Each number is 500 + 25 x the weight over its row's rms, rounded and kept within 0 to 999. Layers, rows and columns count from 0. Numbers have three digits each. The size before them is the row's rms in percent of the matrix's.

# layer 10 MLP up, 1536x384, rms 0.0485, rows 322-428, columns 128-191
106:479498517487483488494485512540527502479467536486501487518496508490512490447518486499503486505467482460562529509484498515464541485492517518483536549508498491509482503521494499468519465491500468
090:529529499516515460482440464489483470587493496485477519482451470446486489463512489453458466547478532492466466470479530522469530523496476523521502518537484485522517529485474512537538510522469496
106:522520475498496488505484455519462511485511473496496518520476494473509521526496466483545503488509549499517511556513487531491507502481496513520537507460539515494518497497504518520535558540408500
110:490536535499541432546485474496486481502503471505469520469562537496462507506508460493552456511510479554485518495481509501505528547518535488519488527540470523504489462540501501514528513485545495
113:487500527487516503491494504502476512513455522502502458468507512491552504481521519489481482488513491497478527540499554493492448464430497476493503488516521473489548505511507507544456514470508512
088:495544490486518500470434492484517452491497471507499528500521473453485469489511502468524464509497501507507473468561512443506498511501482508502529497498536468507500514519491516476511458502461472
112:520485488460513530493526511465497507467489497471517482475505486494489517471508460479507536519513432524548464504504543474509524505524533489522499485521468521497495489525490508454513517473511466
105:528507473519548556498522495539504471505509504441512444477468499514500527505512482512511511487508516492504489513498502511520484472468478484515499459504520489472481476527475533490521499496548491
093:504497496469482509509479493506503499502548485516518489467497469489521540466459499493551507457502508520500500485504490533527513507435482500444515432486562487491453474477514550502503529497506509
091:512491483505470507527519502492557478499472513533485512477488506575501467496522507498538559512526509468473515514448491507507515496469508460528492538495498498522495471536454563503472480511484512
113:482515477493491515507488485486492476512509497514488512498522468540526453515453484583513472484466483475494515484488519489483526497495519532498467525559522449514495505467550466493496485500503532
097:480557475468492475468500471492521456505514497499487493463475535509518450500529499551503473503527523496478500497528538497478532498479528512504513473461494499488525494482546492510475544511525488
088:496498523492495481496470489487505529501457542453545493501518491498511499485522492532487518530552498573505526453466540497519521506534494529487511517466459528511569485503498501560481507509465475
097:495498442493550478504498483520482488535528549539470528540513525522490493488532503449544508489528485488492479428517506494469483511463470487503513563520524462487522496490514467489516507554501480
097:492445504498504477495508563471473493536458536510501531522468517518510497503530473479522513498513468492498496489497530528557575486513478531475503482500494511535526516502511477531496503501444481
097:460508515503447495485506480508491534510471486521519509453551463513501525531528471493513537510497488458511491536494468505516493524538550461538499481474499483536477479514483524494499489475446498
105:464457502534478498466490522437531481472503523546515512510444493478499453491499518521455471501488530494503523480493528488540527516470479489503477518531539522518511508473513492547496488490523499
084:478458485483516459509496505526531507516534492516525489512502566523547483559448470508479498490527475473564466485551535476507518488492509486551517512504485509465495508509533521479533510471472505
101:496467512535501530485554515479467523491518497529512498493511513528498514526501468469537524522504525463522506470513520489516501493535456507469472490506450476483492478457538499490506478469479523
105:497505534533526555489479479499506505532521496528465483511533513488499507491523510518465474471563524490483520492483477480495482500503502513514506517532523482506503507480515521462503506549484513
093:518492468544527444525472498555510514464493518487534498463522507538532509472497501494485469466522464505521456481477477475537529515474520498491504523446532524507483513505480498506504546482503535
100:459526554501507503519501511500497505461500508508501481492436453489478496476509503513528536483517507540521518499498518455492556504500498465527539531472467487507501512518497503485536505478518464
106:495514524494469465481467502502475510480471485478535467504470508550514516492519498500525518533494508535526495490481520494480451484464488477515470491531500562484526481512470519521460514498454506
102:492493485485499450494468514501517484535503481527459525514542510495513462508492495517508534487509550465481512510515485492516486460485424523461498493502480497464470467504498528510471499515492500
099:527513493476525484522514510450507487483520502468509494520445525509520500494508476506515526485552532502523473454510467510518529530493469478511505543509506487510494542553439508512494508501507479
089:489508475463483502520510516532481518544483454498549504491483531477526481529488512432492527510507507501529486476515522518487481495499480498496539475500491488530482433496519527491480472500528494
104:505486553474518481514498528512545504512477477491523504464498508521474526462504481473511447500495534507534469496488502496497524468521503510557522498531499478509500519506504560475478474481498537
106:499511514463546491519502535480545489476494514489481555455500508522528517517441456487495531520517420488471497517479482492491449480510521494493528524528526458510495482541508467505521520517450535
108:469489524497513510521479511508518490480486464515518483505496526523481497482536486504510498456529521491497489477474473513454494493465519494510491501473477504481511471512471470496506513472501525
100:527538520528479523512497506553480503508524512466513474463549530492504522471475498495493542470495493480486426548522496496488485507494500490538496476495513463452477527494509434478520508508529517
100:480467500513502513521500562479499467525536467494595489493515531541479491466519530504492495483508530528524508490482533511499521460485451517490447537500486516520523516475475508529528499466498511
095:463472515505480497538540515488515518527454512498535515517469486479518517467521512469544494504483505475501510515563511524469489476479526505496509509484481518494527519535514538537540521502527524
091:500509526543465517500477526500507513481523529463531439471515493486462507533525518470504467497529441478530493519491504471470480500505478522487495526536502521463492497486540444495506512516462525
089:490511494522495508459523504490508455510513486506514544531543487540509484492517534470518546490479495521459510492505493480529521534513469499478515484522502503464491463507482547483481505508511516
091:482472500482470495490502515447533518499537467553542477486490531464526501467510470506511488511513505503494504497500509468513515478451467504528520491512518548459486516485504504509467455503453560
099:508527494495492553517530461475491504482509540512482479510514506510523468499438456531476522464496445511501516514462478515433538509483511490470465509512481481507482512458481542494531515474515545
093:511452530484486514473567561523495518502459470507501468494496531505502452531482498485467536469497517555551501501481495523497524477489488497522498500494507486494479497503480507466496490518510546
109:512472479466530546533481540479475520537529537500502479513502537511519536497507476471534482470522487504487500500474485493517487511484511501503530484507521505495523521510489507495494555504471475
097:502468520488489494503532498469543524494528567490500517492505505504466473494482505481520497529527497518464520509550501488555538501489501491469484508511535493500457516484481462502495543530535508
104:507511475451507511510527512501518525511515498467562505507496471489523561488517463522520488523488528480500512467530511487523530525480542465504533507471482464536494491518498444449490512515539498
098:513491494509561467504495482497518541490470507505508479497474538495495562477512459434548511513535476524506494524512523470481489468514492517514509501504543470488507482480512499558497483493464461
105:506526518466504496550457483453470513519499520493531509517470495490551468510491501517527505445532515481532519489504473507473445509513465445467499520507504473536554541452479494505503542490507504
098:448505518522516502510541457499491505480452486538458454536444512494482495483529477477492494495475497479530515455515473482489513536495516477489471473471478473499502504492532501525520469510506461
104:478490541482505507468505461538469517500504501487475502486496534498543519548543477515526510488499505482462527485493508511460497462501476485490493492475514527534500514432487457463538516519493510
100:516486486468487495519493512466517486486449527510478497458477516545503497502526492494490502529490477516516512467505515482478518524476501509459485525520481497494540471547511490487468516549516486
085:511487513472533470516516475496493477519507539512483501490516488479475478538509531515487551444491504509475479469497503532470517464495481506485524535508492510544518478515508528506499480509449489
113:467511531500441478513512487527521506506503496516475536498505517503492426505535473540544476473519502520502524454488515469480509478494462507488493486480469486480516493487535457522557505517513553
112:541443545492502521463488548487479488523498487497491475464511513492523513473517503491548514504488533498547504465450548495539538459473502483546490487510542519504552500481486475536510487536482457
107:535499532466463464510486511521519511503467462511492464509499535530530486481509479520509461509473452537522508480516536520506540496511509489481535483502475510483428511494487479500560483471538470
097:530513467537517508523509518534495511442535489511514519502522478491490499505542460511492496480543514463463463512509495498491524543534503496504465511530485479507495492488510420487469472524483485
108:491460488503513480469541502476497485480454533488472550468554513484485474498540504496533460527507499544480536515475484483533485549518510508518456498494506466545494425525452534482515516458522478
105:488542502488491467512533496508547532517486464516475495559538487493527501480497490485529497465499523482504492532521472496451513525522470517505575482519504519528477509495501473536530499539500449
104:483456499483472479526492503544515509502540467482462473496500524489506520514562541475495510525455510476525549478475521539456513510507469490493518512496488516492498491516467506496528512515487488
094:525548463503505506490516491472525507443493561475476497457497523495513476461493482505523503493489509499513469488502475512514467525493538515469483461451505444529521452463503462516545520557527485
099:510513502517466509519483501493498518527493562523454482486503496525494488502530513525492522483457513533515488493489454504474509539475509524465467502541496531529521450495476511513488498539473478
088:509495539503545518458509505518495495541499509478456486480524506475530456461462510479504488521529487461488546467509521503535562486524482480536515515500462500502510536515518452529467450485462524
088:497483462467518500487532506516508500503479462502542506503447504511488524532512477438513502504554505487529488523526534532470534528527490470468490497455477480491466469517520447475498482507508531
101:505520530536518522543453484530511514493505498484528474452511497468496509508516460533534513486518562489480566474536504504498482524485509465472491488487501491527513451515500477556515479510502532
098:561510520522480511483499525515492516520466499499503511449509545508509472485479511478520499523490501500473480506503500503481491514495514512457540470504471502499489482506523517465485516494505554
105:498530458467531457480533522504524482489464496511515488494518462510491494511494474487457476525482504494519486484478473486539491507506495527457519523466520493500487465494557497513464527496528495
137:508488488483534511459486508466489527506506477473465516533474474506507477466546521493493469533494496494510517523565427495516511496496494490521501495459513504500541502466436510489494493494524502
096:515476493471484501504525521511531492497508466436507516483504514443562557528508477492503521487516491500470526520510529511481503518507515511491485483481496506510482510512530518487498481546500521
104:500433528462502525531460525503500461495487478477499525461532499498486459501528495510532513500521532514481512525437431467543442462475499507481510480499520486502481473503488528477489472483473525
103:480476547488511503458448465507508519500478523507491461484463498491511492493498494550549480482513474491494493499479521494471472480481518542507542499515522507529538523493440519443509461468442491
108:486539451530528530532484502533519515527494523483475448471528507529498512476543443491518452501475464496470450500468527500505470485494462511506486491512521487499522493486508477506489453514496504
105:497475520483511477482492477451526504511506499516482499475478489488490449509486509475502528491498499497523495498454500499499497452474479494453486527516486466480534521475485492502514475502498475
085:508521540492506526480494530541515502507494469467526545460504493511528487512512547496529560497497494468468491516572499516528545490522477515509483500518470562499515522526490541517523480496510460
101:507513500518483489495533478483498489562496491514524530451461531534518475495501525483544489477479520493497544493504485526517508476527528503506482477493489506520519508467483498515504476535482571
097:533475471505472503489486511507453515487497522500498485484475504531490534454499487491489528510539518472542440509464515502485504479483508502448520485491497519525516500523543487429486562470497530
107:489484503452488504502504492474550494456506539535539492463489510476430487534511486533480502473525521475495511522483516526480499501514486458538488484524474498467530475498509472499498553536519517
109:470495491482467543485467503529509492532520512472489504527472454506543495540518521504543501490515516538512524470484491534533486495472545499516490512495515456457480497457476556531474477494492509
109:514537511499497495508503530530512516482531493509509520479532524505508478505498462556527488481505486505502492494503491523532532500518526488486487478483560502482496529462449461488496488541507521
086:464467455474471534519544534547508494522437527505462503524455531503502453535488496486519453521523508484518511496518500505514550527504505541518511486484546460514483520512497495535504511461487539
098:533497519532507489515510493444473504476516502504512473483496500482509452484506457488458514490524522518490527497478514507542499505521510458556503490550475486503476487483470479517542511475501464
095:524480479538522518539487509446467501486517538502587496492531522529521447487508498528486508525530509527486489433513503494474513484480483463488505466499484492529511494509479538499507528541486501
103:499478535495492510526528505502469511524500533510463508477521494541460469424481474468475497484469509499512512542497469488479527531504537459497529497518476519515487534464517545468471455535479525
102:512499518517458468515501545487491484496462510519543519451540517529548444515475448508509486534516473508536520458510499521488490537486491537545558517503467505508515436517507515508515479471483539
107:505518504509468511502493468489493492493522504458526526494513466487492522497494492527520482519478495516508547489485517457492472478529511495511491476528511563561518485505448480511554543497510537
077:430490464475529470495488510564458542489495512507496538517472468463505518486498491507518451531475528526525482503567484492518497499485530503490515513512478438541462489520496470514515505550464513
099:463468541482505508446488502501523493451502506512524504537487523457522441490475493538510493505524491483523515531458497521517508495511473505491503512512507481523542479545519497510477523515494503
101:509491534498514505470510503480451509503498511475514466494501497522534514491510505497482511523492467504476500475493507559498509473472486505517547525514490469505478499504466515507498549537482509
108:517517471518486541486473470555524490510480519504504521504478465510498463453504525464526489504532445529499461496513513489524533446493499494504514448434490494512509536494465529482463531509481523
105:486508463519512450489532512522525511527512485496480504453502492538509514474482509499520499490505480491566500519494532497500493497537517537471506471545475493494463483486499457510530509492505496
096:505481499488542503481512493475499507453499527454479535501532499476511467551473488465477490525472509493504507467474502483484523519524494519507489502551498501485492494503444485504506473529507491
086:463533497533437533524522504477485462501494490462508502506501490540520502496537518493536499447478473500501499473474471505519499465498476483525493490491546477481507516506507535516542493488524471
101:472501500535503545535535522463525463494495487533537491501530523523506505506486491499477514482536488491524487548532506481512453473509566515509515487539530541483490479505488472507521456512476509
109:488467485527540508500508470482427492488530498509523485518474472481507513484498473460519522440496526514485504506511491482446540431499531488483479543509499495510500496525490554457487518509459480
101:486512512523515466516527497451523461539499533535505504490478559512504449503502503478497557517556533510480458509504483473467505540467492507532481533507533517485511508512485495498475506511510496
112:456510464484539470533533483518464486515478492532499495479484432514501527501511491523529488476510509513532480548499505465512498482478488522483467476536534517492449529466481490501518504491554494
104:449542532524486547483502554502533528499548493500478508482492490549506490509498468468483545453501546512495454494487479477490503525474451527489504534496555487487514514518463476500463488459503490
106:491526523486528470500509521506504470488459499456505446462469510525495504541518442462505548488478513512476533480480529495506545540452505479496500508491488488494496532536492560507520487488556488
082:490514549478502516498483533519531530535456517533484497517521501471480442514518495512460527523501449521478473526452471500499468503508498510507508535491458527524518524464485415485509489515532479
096:496493480496524497478507523520518527523495468508467531509516523484505468488472506468518484474534514508440503483502535496497507461481526486540547492513545510501472487498500472468493475532477494
106:478454538477492434465561540520530491472502514499507498484540519517499459487499494535507488509494507453482536529414510469498503458475487530541508513519524499491497504503538432559510492495505530
105:554513483491474485476509506454520487514480535546508487478550546512478504468475521488515483536523486528522482473500445512464495481482477431475452482512518496502519508475518495514501493505486496
103:468515501518516492504532525499515509460480522504519500491484470489466482508511528503510450493509509495508540503511523525489515491469492495481511499498494511533470461499479532504515488501485503
100:501505496527498526476458498451564563461490482523511483506518507483501503493477498481534515483501515539500549461484534461470473523507504471476490471497548453482495479465480485514506520484495521
099:535570494520557478508478496468486503509513518522522499483462468520494510508510471515506466513512510493504507497510496521516503485511506501506540502456509500546526481538464482497502479539504476
104:471510446487506492529530515495479470523485492500523500496483543461489492493539536476506506544467538465535525486473524479510524470499500474458452483519490471487536459479511473550507518559482515
108:486527412511461552515494502533492527493534500469496516469494491541479496541486507506520479501486466523509502498497463516472498487465466523507485490526469470494501520517467510528513520507531503
102:491498485482485530506570486499487493491500529504494505503481443498508476519498519537480511503472483514502480539494467501488518499508508510478500454506494496529453438499543520524497499518497526
105:465483543475484462463476457520521506488448503539473529466509522537494528468504468509508516482531510494492489518523512466460459491441495554496501513508511517485487534512489512522492504484472467
082:495535522501505546461461493502496473518459529509446488542510502486486504553489504438514532471493490456499520492509497535491467528518507512498495480472536475512513498487480513570494527460463524
083:510540524493492501512519502509453452517500495550509530508546477496506500529564486474499535468513502471478495508478502532479491496524508543480499470463513457457479550514448540516500544502531481
102:486485489547507484487469479525547498475510519481506538450467472499489479494498487493510537498511511483507505498518467487512509480492489462525493492548541521460500491511497508515494457477511465
090:518491522451483462449482504505496498481522468473512536492489484485466495514505494482476515500485513517511473501488467501501449463498520559483458534512533511518461521486494511496497519503507492
096:489514508435539541492497493485493497534509507527538496438495446458493494481540521494564539468524447490451472477509505495497491471528521521489524497494521473536492480490477502498499491538531493
# layer 10 MLP down (transposed), 1536x384, rms 0.0352, rows 322-428, columns 128-191
096:504525439467507493519456519560496478483502490479514553487467502504480549547473526475470484475518494517493550498463512528505479501532499501529550474466509483538541516541500506487480483462521472
099:500526513495486511497504483527519479517509462509511501536486514545499571500489502479506504488465487476508523504446530461521487531489490468510525488522484489534470533523520468509502516489532471
098:519518484495523487485461509487534510464468461516508445478500530478467568471460517481495505470512495497499526477506498515516504457489504498475516485460523537481455489494519471487487465512511526
095:544501479493474483436453487490498477499511472543527518509476477504535521513510478512485509522530478498499505487526487546494516484447475484500519492504500494531536495507479494504475522487575494
111:504530514535500519469454479494529489501495491490486495513471474513418562500471530476464513492517493510521487495470518544517468509503480487456507456525516465528527550448487480492494497475502481
095:416501500496501541515517484490501449552480518527571507499493482525457518488484479462523474484471499508507454485485494507483507527479544512515488487517449517535472493467480472493508514507502487
105:469527494492504502566457503519490494516561507491507510449525454479532529516492481441494459513512520454490487517474506481501499523573471476516509490494476490522487484473468507450472485510524495
112:509463559495545506510478486468521486516553523491510503469494468525536487523503477447491501499469478525549504518506480517514495503497467453555495517522484472526500428500498512493511493521503521
094:499488461491538512502464510514535492467545536508461442499485509525466468497516496490519480466494505477516524465502522505497512542507466495554475537522462475449501516511494502490480507525518467
096:523466504543473487508477476512530509510523510543471487498488481490526503542515497513503525493486525483455525481509497470483513487501529507484529479503475503459473550547511505536516499507522485
125:516507508496470488491483483449492472500478527514484499490495482495527513544500505549467523500544533486431530493497497518518499499504465517563513493547532513541532501495535533492478476517523475
092:513496503519513504492508501485487459537544484502513511499487516529529529484494510520497523550512520465517495495514542482509497541514506514492495558534516517500482507518484499466453492499521487
091:484481445503495479513505493510483475490538474556485487439497485459483465480460500482472499488495553482551496526495486523508510447484524501478541512514531521528507435475495512518482523512472496
087:502511545484517525506473472493504473478491492467483509500509509501504489492460486523521469486495463491514461527484501490495501526478480480531536472465507491533476514491490475463516554497479551
099:500526471483472513530501448464520520509437475479484478546523494522519557532483492496542495447493493502496517502510447477483477510492524467505480481532493517518528527511527499469542502486543485
093:480519495513503456473478541460553464476509494491477501516529493463499499490528497540477492500427505479472498484497520529546504500473430507459489515514496468520503495480477481536488514493502470
107:500525492499519509574499510500499479509471469483542556483528527517496514525502531472539482495463538489520506503512491555490477492530505492491513506515477486493488468517486486499515524516500497
090:549509509505505503494532483486502481477506475470432460508443527498532541496486487531510423488430517495509474508502478468486485501496521546487453521490491492471511460509501496469489471507478484
085:489466497446480490522517509525477524498545474563522502443512473503456492449481504479510508513515504465479481543502481488507505477521486524513502468466445549508529579539484495475481460507502460
102:525529539501476453509487489482528520489460506509482478470480535471513492448508492499464543493504533482445484460479506514527484496507548521437525506510520521508499496472499468476467471476499497
097:550493507547506490445542503501500463512472471457527476514523513485434536543490520509474485512521495487497513509500536510483522450498472495517520512499521498543526494530535455496462549524507481
110:506443485496487487490485485532466499496511522527494475484490529515495494549469493480462542477491456447489512507501483516511501475478514491525518487495485500496527438514489517519503525528524503
096:444511494466488485530501470496496486515455478518495511505421528484474528479471559479463500549500492481460523505509458536482483445492495538474499502521491488496510497472475490510478511527501475
098:510499463471495523490516522483513491539458470556503468496537551489501531520475531533496501477483523480467498476498540546518498497482479504516479493493525511499500491545458491524511521456492506
090:520515530510515500460488455515465443504491520486486516511525513476487512513507515502511517481499481445504494481480459509498512477526502495518529463523499460461489501516556495508492454485508492
087:497481517525486485503504487487496542455501481497491521526483520468539474450510524501478531506441467491488485495478505494468547481515495492504471522498499525482495529531501499495502503531548529
087:542488474501481512505459515490526493476500490528539531516520475500529526472478497490528513488481467488509474539519519515504487503480476511485476513473484513504547498491493453491490475458532504
103:479500473482503449483511506526509510514475498508484458514474510492443529467480538525466518482509490476526548505553495484516537495512513528512476519505516509481505491469502525501493470535523473
118:517499494556507532506504532502508489503518522455510488472491506513487548485481469499534479472482518523481468471534486487496545512501568483501477491517500476500476478519515457501509491492482521
097:450526490487435473504482475473496523482497506485520523505465508505518516484510482478475510529469541524475518428500508521537536473520469517491450488531455487478478503471485519517525488482538515
097:478519486482484490517488472497503513528444450503498500522521498502493491525525504478486536442490494509443554505487499471490511518446515491493494489483469502481462520520463464517507508490499518
090:505515519467474491439501479533483540492461511493503502478496470485523500578460506486484493494487498486467491481503510491465492462521493484476482491497469530486507534530449500497528455497529466
093:504462472510518507473489484449458488480595477488538496478499525487545520504473529524533514512483472548502521466472510493507478507504508490539508511462449505482535483492479507466479503500516498
090:494486469494456545524540504495466511513462527517508452493534553493532489489506516485494483509539487504489529462536459498534497465505526528532515537521497470513562451504527468507517472513497496
103:460506502486494496483477509515471499503481518495496493583424495508493521452490458516537463507517512493470474465542506514496525476508540532475464476505486496541475480499504472516479514520506507
098:496457530508501483489478480483492486490472510502515527477502542490467560533503522512507505460510520514436506482543479462517521520522497527536515470560473512514490484473487503518478479484506486
104:520466498520500524490459447485492474478538450531509504461468493520457555470459503484512471492452522473500493514461485495557500471493439513483463496523512506486486535486485516518486471519463460
100:572498470529494533522494481483442501504499490479476510471443490481475473490487529484516489506511514519448450469491484505525514513491511538472497476509502475491481497485537495520486496506540515
097:487466467536512492466470450497484497495484512444519524500497543553458521483469487475549496496480438509454486482471496501472530458478498529490526489465540498528535503459479458511477457503525495
111:501491515494479510505498456529501475481617503507468535506468538522475494468475508488496528474497504464498502525527510489476518489545496506484473520553550499514493502514483503478464530486519500
087:525468502507472503513515520489489431561534495465500497499486501508496526461490484476538509515490510522518506473548490481502522493499551495505508515519523502542486455495480499547512511477527494
111:484499512517495495485494508504504482467521494502486486485509512476435546471500501514508478516495518532478453497488445480489530481487546507502549476501452551490509470512514532491473467541516540
096:533480493514477503474463495484497475533518487491475489462457510498498539499524486498541487468522495495526465490521486513497495482509517541498485448510505482509539528523462504494514493469494500
102:514451498507509512532476509529506488463487486496485486483463500465499545515534512541489520453507509487500520534493484523484463500528475444494530508460498496516510505520512479478472507464514528
096:444509490506555487469488498483505460493525534499493537487527488523544485485515520487505531492464522502478522543502546522517478527526470534520521514499519501520498459529444521493507502464525556
093:536486459477505520492513491503464542515505488500485483548513471490492499480477541504479481525489504526501453565467492494502462540513506479473486497470494448453521489484483468504469505492529463
140:490466488535501480479476457534522512481505467506457458468518503485486530526504501488472492444435522467486473498499460473414481500479478505507446510429488465497495506504500510516500483523467504
108:498497497480525525483525456457518534498495487543531482436501511469522515510515500488478479512505485556470475509477541469503545534492510505472512508516468527491498500550507471493501555494496480
096:495488499535505499501481506505492441493532523494512504486514515492490480534516487507543509528509517487517525458536531468560528518490533523499517447499497495545567486498519524476483493506473501
088:477520488498498479502515499513457527519471519487508474518501516507502437542493527487471514495509494488536523456493520469486528470500528485461540509540525539479498503538509508504503499529461479
111:516505426503480497511519502465483473503499481486491480537565538518495516490518474463537533506514513482491500510492510461508474506507529486522493470516475537466486537499491513503468499486475511
096:497469515497517430528451448519505429511512498498492521457488506537488487531496527490521495502531444505481512464517507517539511453514493488537506523495487546484489512477478525466484506490508480
093:501497499453518521500507534513454513506523470517519508488517458478522503452520520471492496502497533542491521485501516530489499503518459498499525484518528442549490505492564477495496469492505475
107:477517500516551495477471491530545510508507484490504437489499493498508500492540530503525489494491545476472501558486500508486526493477501491489505474526474470541536538478496447536491533513536460
093:462508513491474515510478501521474473513490496490508475536476473527524538543493482536511519518503498525447473553502467502488544502528491483521555474495486504532469551532544495491536518489502515
097:515512491537482487457505500497462445481476518501483462523466472531501524514484486491537492503441507523555456514502454513494503512483538528527499510444499480491492493493486485529468511472484494
096:458516542469472483527488470541500475490475524480487512490494474500575570485488467504473470536444474458503506486493517498492490511484521522479499443506492459529498517482465509493458498482501484
105:489458517509482486501505508472475459519539526515537490544530453495459568450504474541480504511509479498528456507502481466500476456513481516467506504529521518474514467495477490495501501474476548
092:482505481507481501472483513549527516504524541495565508468487522488515516540534525512495513519522496503566480560526502549528491514510497485502545498488548482481525516466494521518498481471523529
113:496470488483447527506521503507428484511473498503468518485498533473489503499466493502523500474493498529473494486489484504483519509524469527553486471495487516451507511497485484527501480495508515
125:492566489480508481524469481459479530524420503516507484488439472469456427475478488465493497472497509504529464510509486474474486447498547488483539486505502507520565495479494509491529508517492501
084:502498511488559482469482527492495497436453531494513548449480480498502473513522470492462516501457491473539534481499529469543466468512533543524498487487529494501481574492502495494494499528481485
094:477519490520502540485510474435451476456473485481508501480455452466513502497490531476484473514476445494492504514521514505485508456496529521549525498521510501488481495474504459496487503479533480
100:485494467506487502492544529471470535449528468512502500513491485436500489497471518522503497500512503494502559507492479481497529471527543485499475495482485537511507474510494547529487514501494479
105:499519520487519488493447493545521483464523492511482459483519511484508466503512507482500468502506440510470491505505491451498496489462456526520496516519510510550519483482531527501470523519457442
102:467503501475493506493514499523478508496501495525517501476476509499491422523453491489467493481519528446538498501497499444496475455504469486505548498471454507443498528519496505458495478476450509
085:516520448499514489468526475459475491461487499510514530534504472524450464485566536506511498488490494534488562517535489525478476481523486469505442506484494480543490513524455508488490487503504508
088:490522509485470513545508534509468521489497498557509485435521515499495542521508558490511511532527500539500513503501491488535514484487508533498504499463435494488472539514518433465524506475487467
096:472475513532498529480510455523500476499579530476517469510491490503467438494528508532485503490487495494520490501503517559494461505505532480495526467455468492461485501486470528509481487516457446
097:543513495476518528496530488483477510524455476508480495528523491543447544513497537511482494494527470487501470498526511528531524470454502524469526504483474504514480490529534496498550473512496500
110:493550519491505443489465462493470521545485492456495426527511491484517527515511515497501472493502499497555487486455515503514475507495540491508481507495489503457493508508494501529518498516526452
099:505508472526512459493468500524510494517500551492476481518503498495511523504494526511446463511481531522514475510464494511476537498543462487496512493527490504530488502528521511487522466498476519
099:486477514517531473528540476506476490475447480493452513543442476472482536498541498562522513449473521546556482492498499527533516473460506492512503502519498499486464508477461490459493480492512462
099:484505488450489495477445538503496492494505515523521476500494516467503526496527512465482509522465483486491464518514534499494524528503476487499500498480494501485539508538445475514485482523510506
092:493546535519484474517477478486515489489455500473512554487467510497485502500439535532502509510527451510456485521547517498549488458500492508507508497474484520503448491529492489457533459471513505
094:500548542524440495512470487529510530482441521430502477535494503494492471490501532491517532501477460507450500497494489470478489497465528525491482494507485517495456527492501463488513485509480521
109:514478488448487509507543529471472515496483500526504526501480519506484510532504479504534481481486503475462511517502465479507496487497485506491489486559478536494508518525506490452522531480468480
119:516463480519552438532484524478493495460444503494531488472487507492515496510519503470493529474458533459503483560496479456507549545520442516514478483486496502501518520513506506557494506539510483
100:489507535476468477517493488441495504480488531497469488551505496492492559521484454513443492528522465537504463518499464496494415523513493479531509455495512512482517552478512530511476495466516508
097:507518458475501465461465495553463499536532467494505477512474521492527513500499503482561514451470500515503500536511509487502468469511533513521485518505455497470489517482489494504465464465517472
093:470495473495477495510532521483500472513463505512509557494519562443486505473469469494476523529515493504523496469496474492526500501533494451443461514515553499494489451474536515517495443451510458
106:541481502549489495463496502519497537500509526507526522463483486494531524477523502461465492474535494499497494511489492505455521521486463499554510487461518492510526488521474500494534530480481506
098:486499514489484482477497458474502490524458522491537502499486549465480486516464530483471489503496534482568483532488502521471473525496521512509478507498480477489487523517478469476525520503528476
097:519515488471486502491491490501512546510519487484522515521490521470495499586506524489515428499460476489490503527496476527448506490502522479552515540512528499536510540532492488490493440474503496
094:505498514493514533489478448470520473453521532516485516501487520514528505505517487523494477513466453521476482519473520489508486495480465501460472484455488519534501490514465483480462471488540447
113:476484484503465499534469514524497514513510427531502481484519504457503507500504513540495498499488512506460490538507505482483474528531527473536518499463461490518462487485480482484476544460493491
106:516545500510470488543473530497580486513508479481543450499483493510467509491446550423505499468519501473475461518531490512475529487533509521525468486477447510472489500482506486524503533535516515
094:482516464473506505440487485481480500488485465541521493491478521525534489563480481492504480488470480462487488522537490505489491466468496504460483481485507515502475494472468511494504489468513491
096:548493438470519495463521502486547532473478491477508516503505473490503500489487542465530516516483469495495544542534531513505515524499515512523526444510476487517516439464555476496531495466487472
095:510515475511501526480481496479465521488528529548559492490511530490508496486489532521532535497484474490568544510486507539497496480498524507491492460485493501518524476455469523498535489477489513
084:481457500476480473502479490487464507520465526494542480531477473545489481458502494481524542499492469485476500552493496433515527521469488510487480509541523507508490439466519452491510503471468484
085:509454498492513505519554511524514497531539499521490497522506478506525477498518528485473450489524512508535484492491512500487515481476533578497505471503459530484494531509526498480504482485489477
104:446491454481466502539517480502486489498522492473474478509467470491527519508511497489518482529528469488507526513535486485544507508519489533517504471471500473491497515507483452478525491531521500
111:504509498501499501462471499473473491479477488478504488481531518505496477528482479501497463460485523481453473500506505492457522481517527491500498488498498482476514501482494453489474523465486520
097:442510475491515535482476460486543480518511534487445554496487579501539515506505537514474550469487446487509502507477482527528488519513452478516514448505438463482472447520489521479484509498538468
097:491476504518484537507528499488482474480543498505508493491486518499531543486464470469505513477498498500491467498481519522506492450480492511537511488496507494505488495563466543499470474488507537
089:492499495497516491512478483511502494473474515493487516496488495487480523494501470526478506524462475492480514483482510508478492510454439481483499515502467534525481532486501506525502461489482481
097:509508480439477481496438474512491487491462468534503496456507523540493520508457481476492493505501492529482496513556475528513481498515518516524508538476463518464497553530537486471497499517507508
103:518509528500492429471467479499512502500489529562487493517493479527474511493479482493491520464537501527490470506482450499519501533522528505489501548486492544456481492521465497510480472515557483
105:455564487504467498481489515421538498516482482493470474506477488494478517489505508490496525472501496481474513529516476483498437493476500545508526499509463543506499515492467513413513486466526512
095:476476482498513437507476490516501529511508499501498519542482518514489492457527499496479513511495505443524501466549526524513485515483485465506498525499526528492487486502490515482522510443470549
106:531510493533475498484470492470508475532468539525501487493495523546444479530509528509468464459539489501520421502478475510531485568506515482450492473484482495480464484524541506460512490469548483
089:486494445488487506520536501472474516481499468508483530485494512446523458432459510500511443552462491543516456498502523471483504528500532521494451494489453507505500521492471477475464491500524505
085:532512497497506494507481468499501468445458520507522536515512487473489523517541460502492434519479508496509503527506498487481500471488515479533468484542486480487565478469467516471514507554567506
095:472527481494479476510497513496481575496466463475530482520463476486531490494491481506515479545472508508474513527499504496484488468487486521510463483514477485461494490460490530498468497522489472
091:492504505455526485521500446545468527496457490512500464503505501459526462488528518502504464534490502499468528545504508480526486503542456490497496504527496481542485499502509491494488496476505518
092:474498470485491495480492517462501455484429504476539567493470513496472565507515515518509482500481511508537508501532481467536524448522479490470505446479453512448539505500515497483497483531465479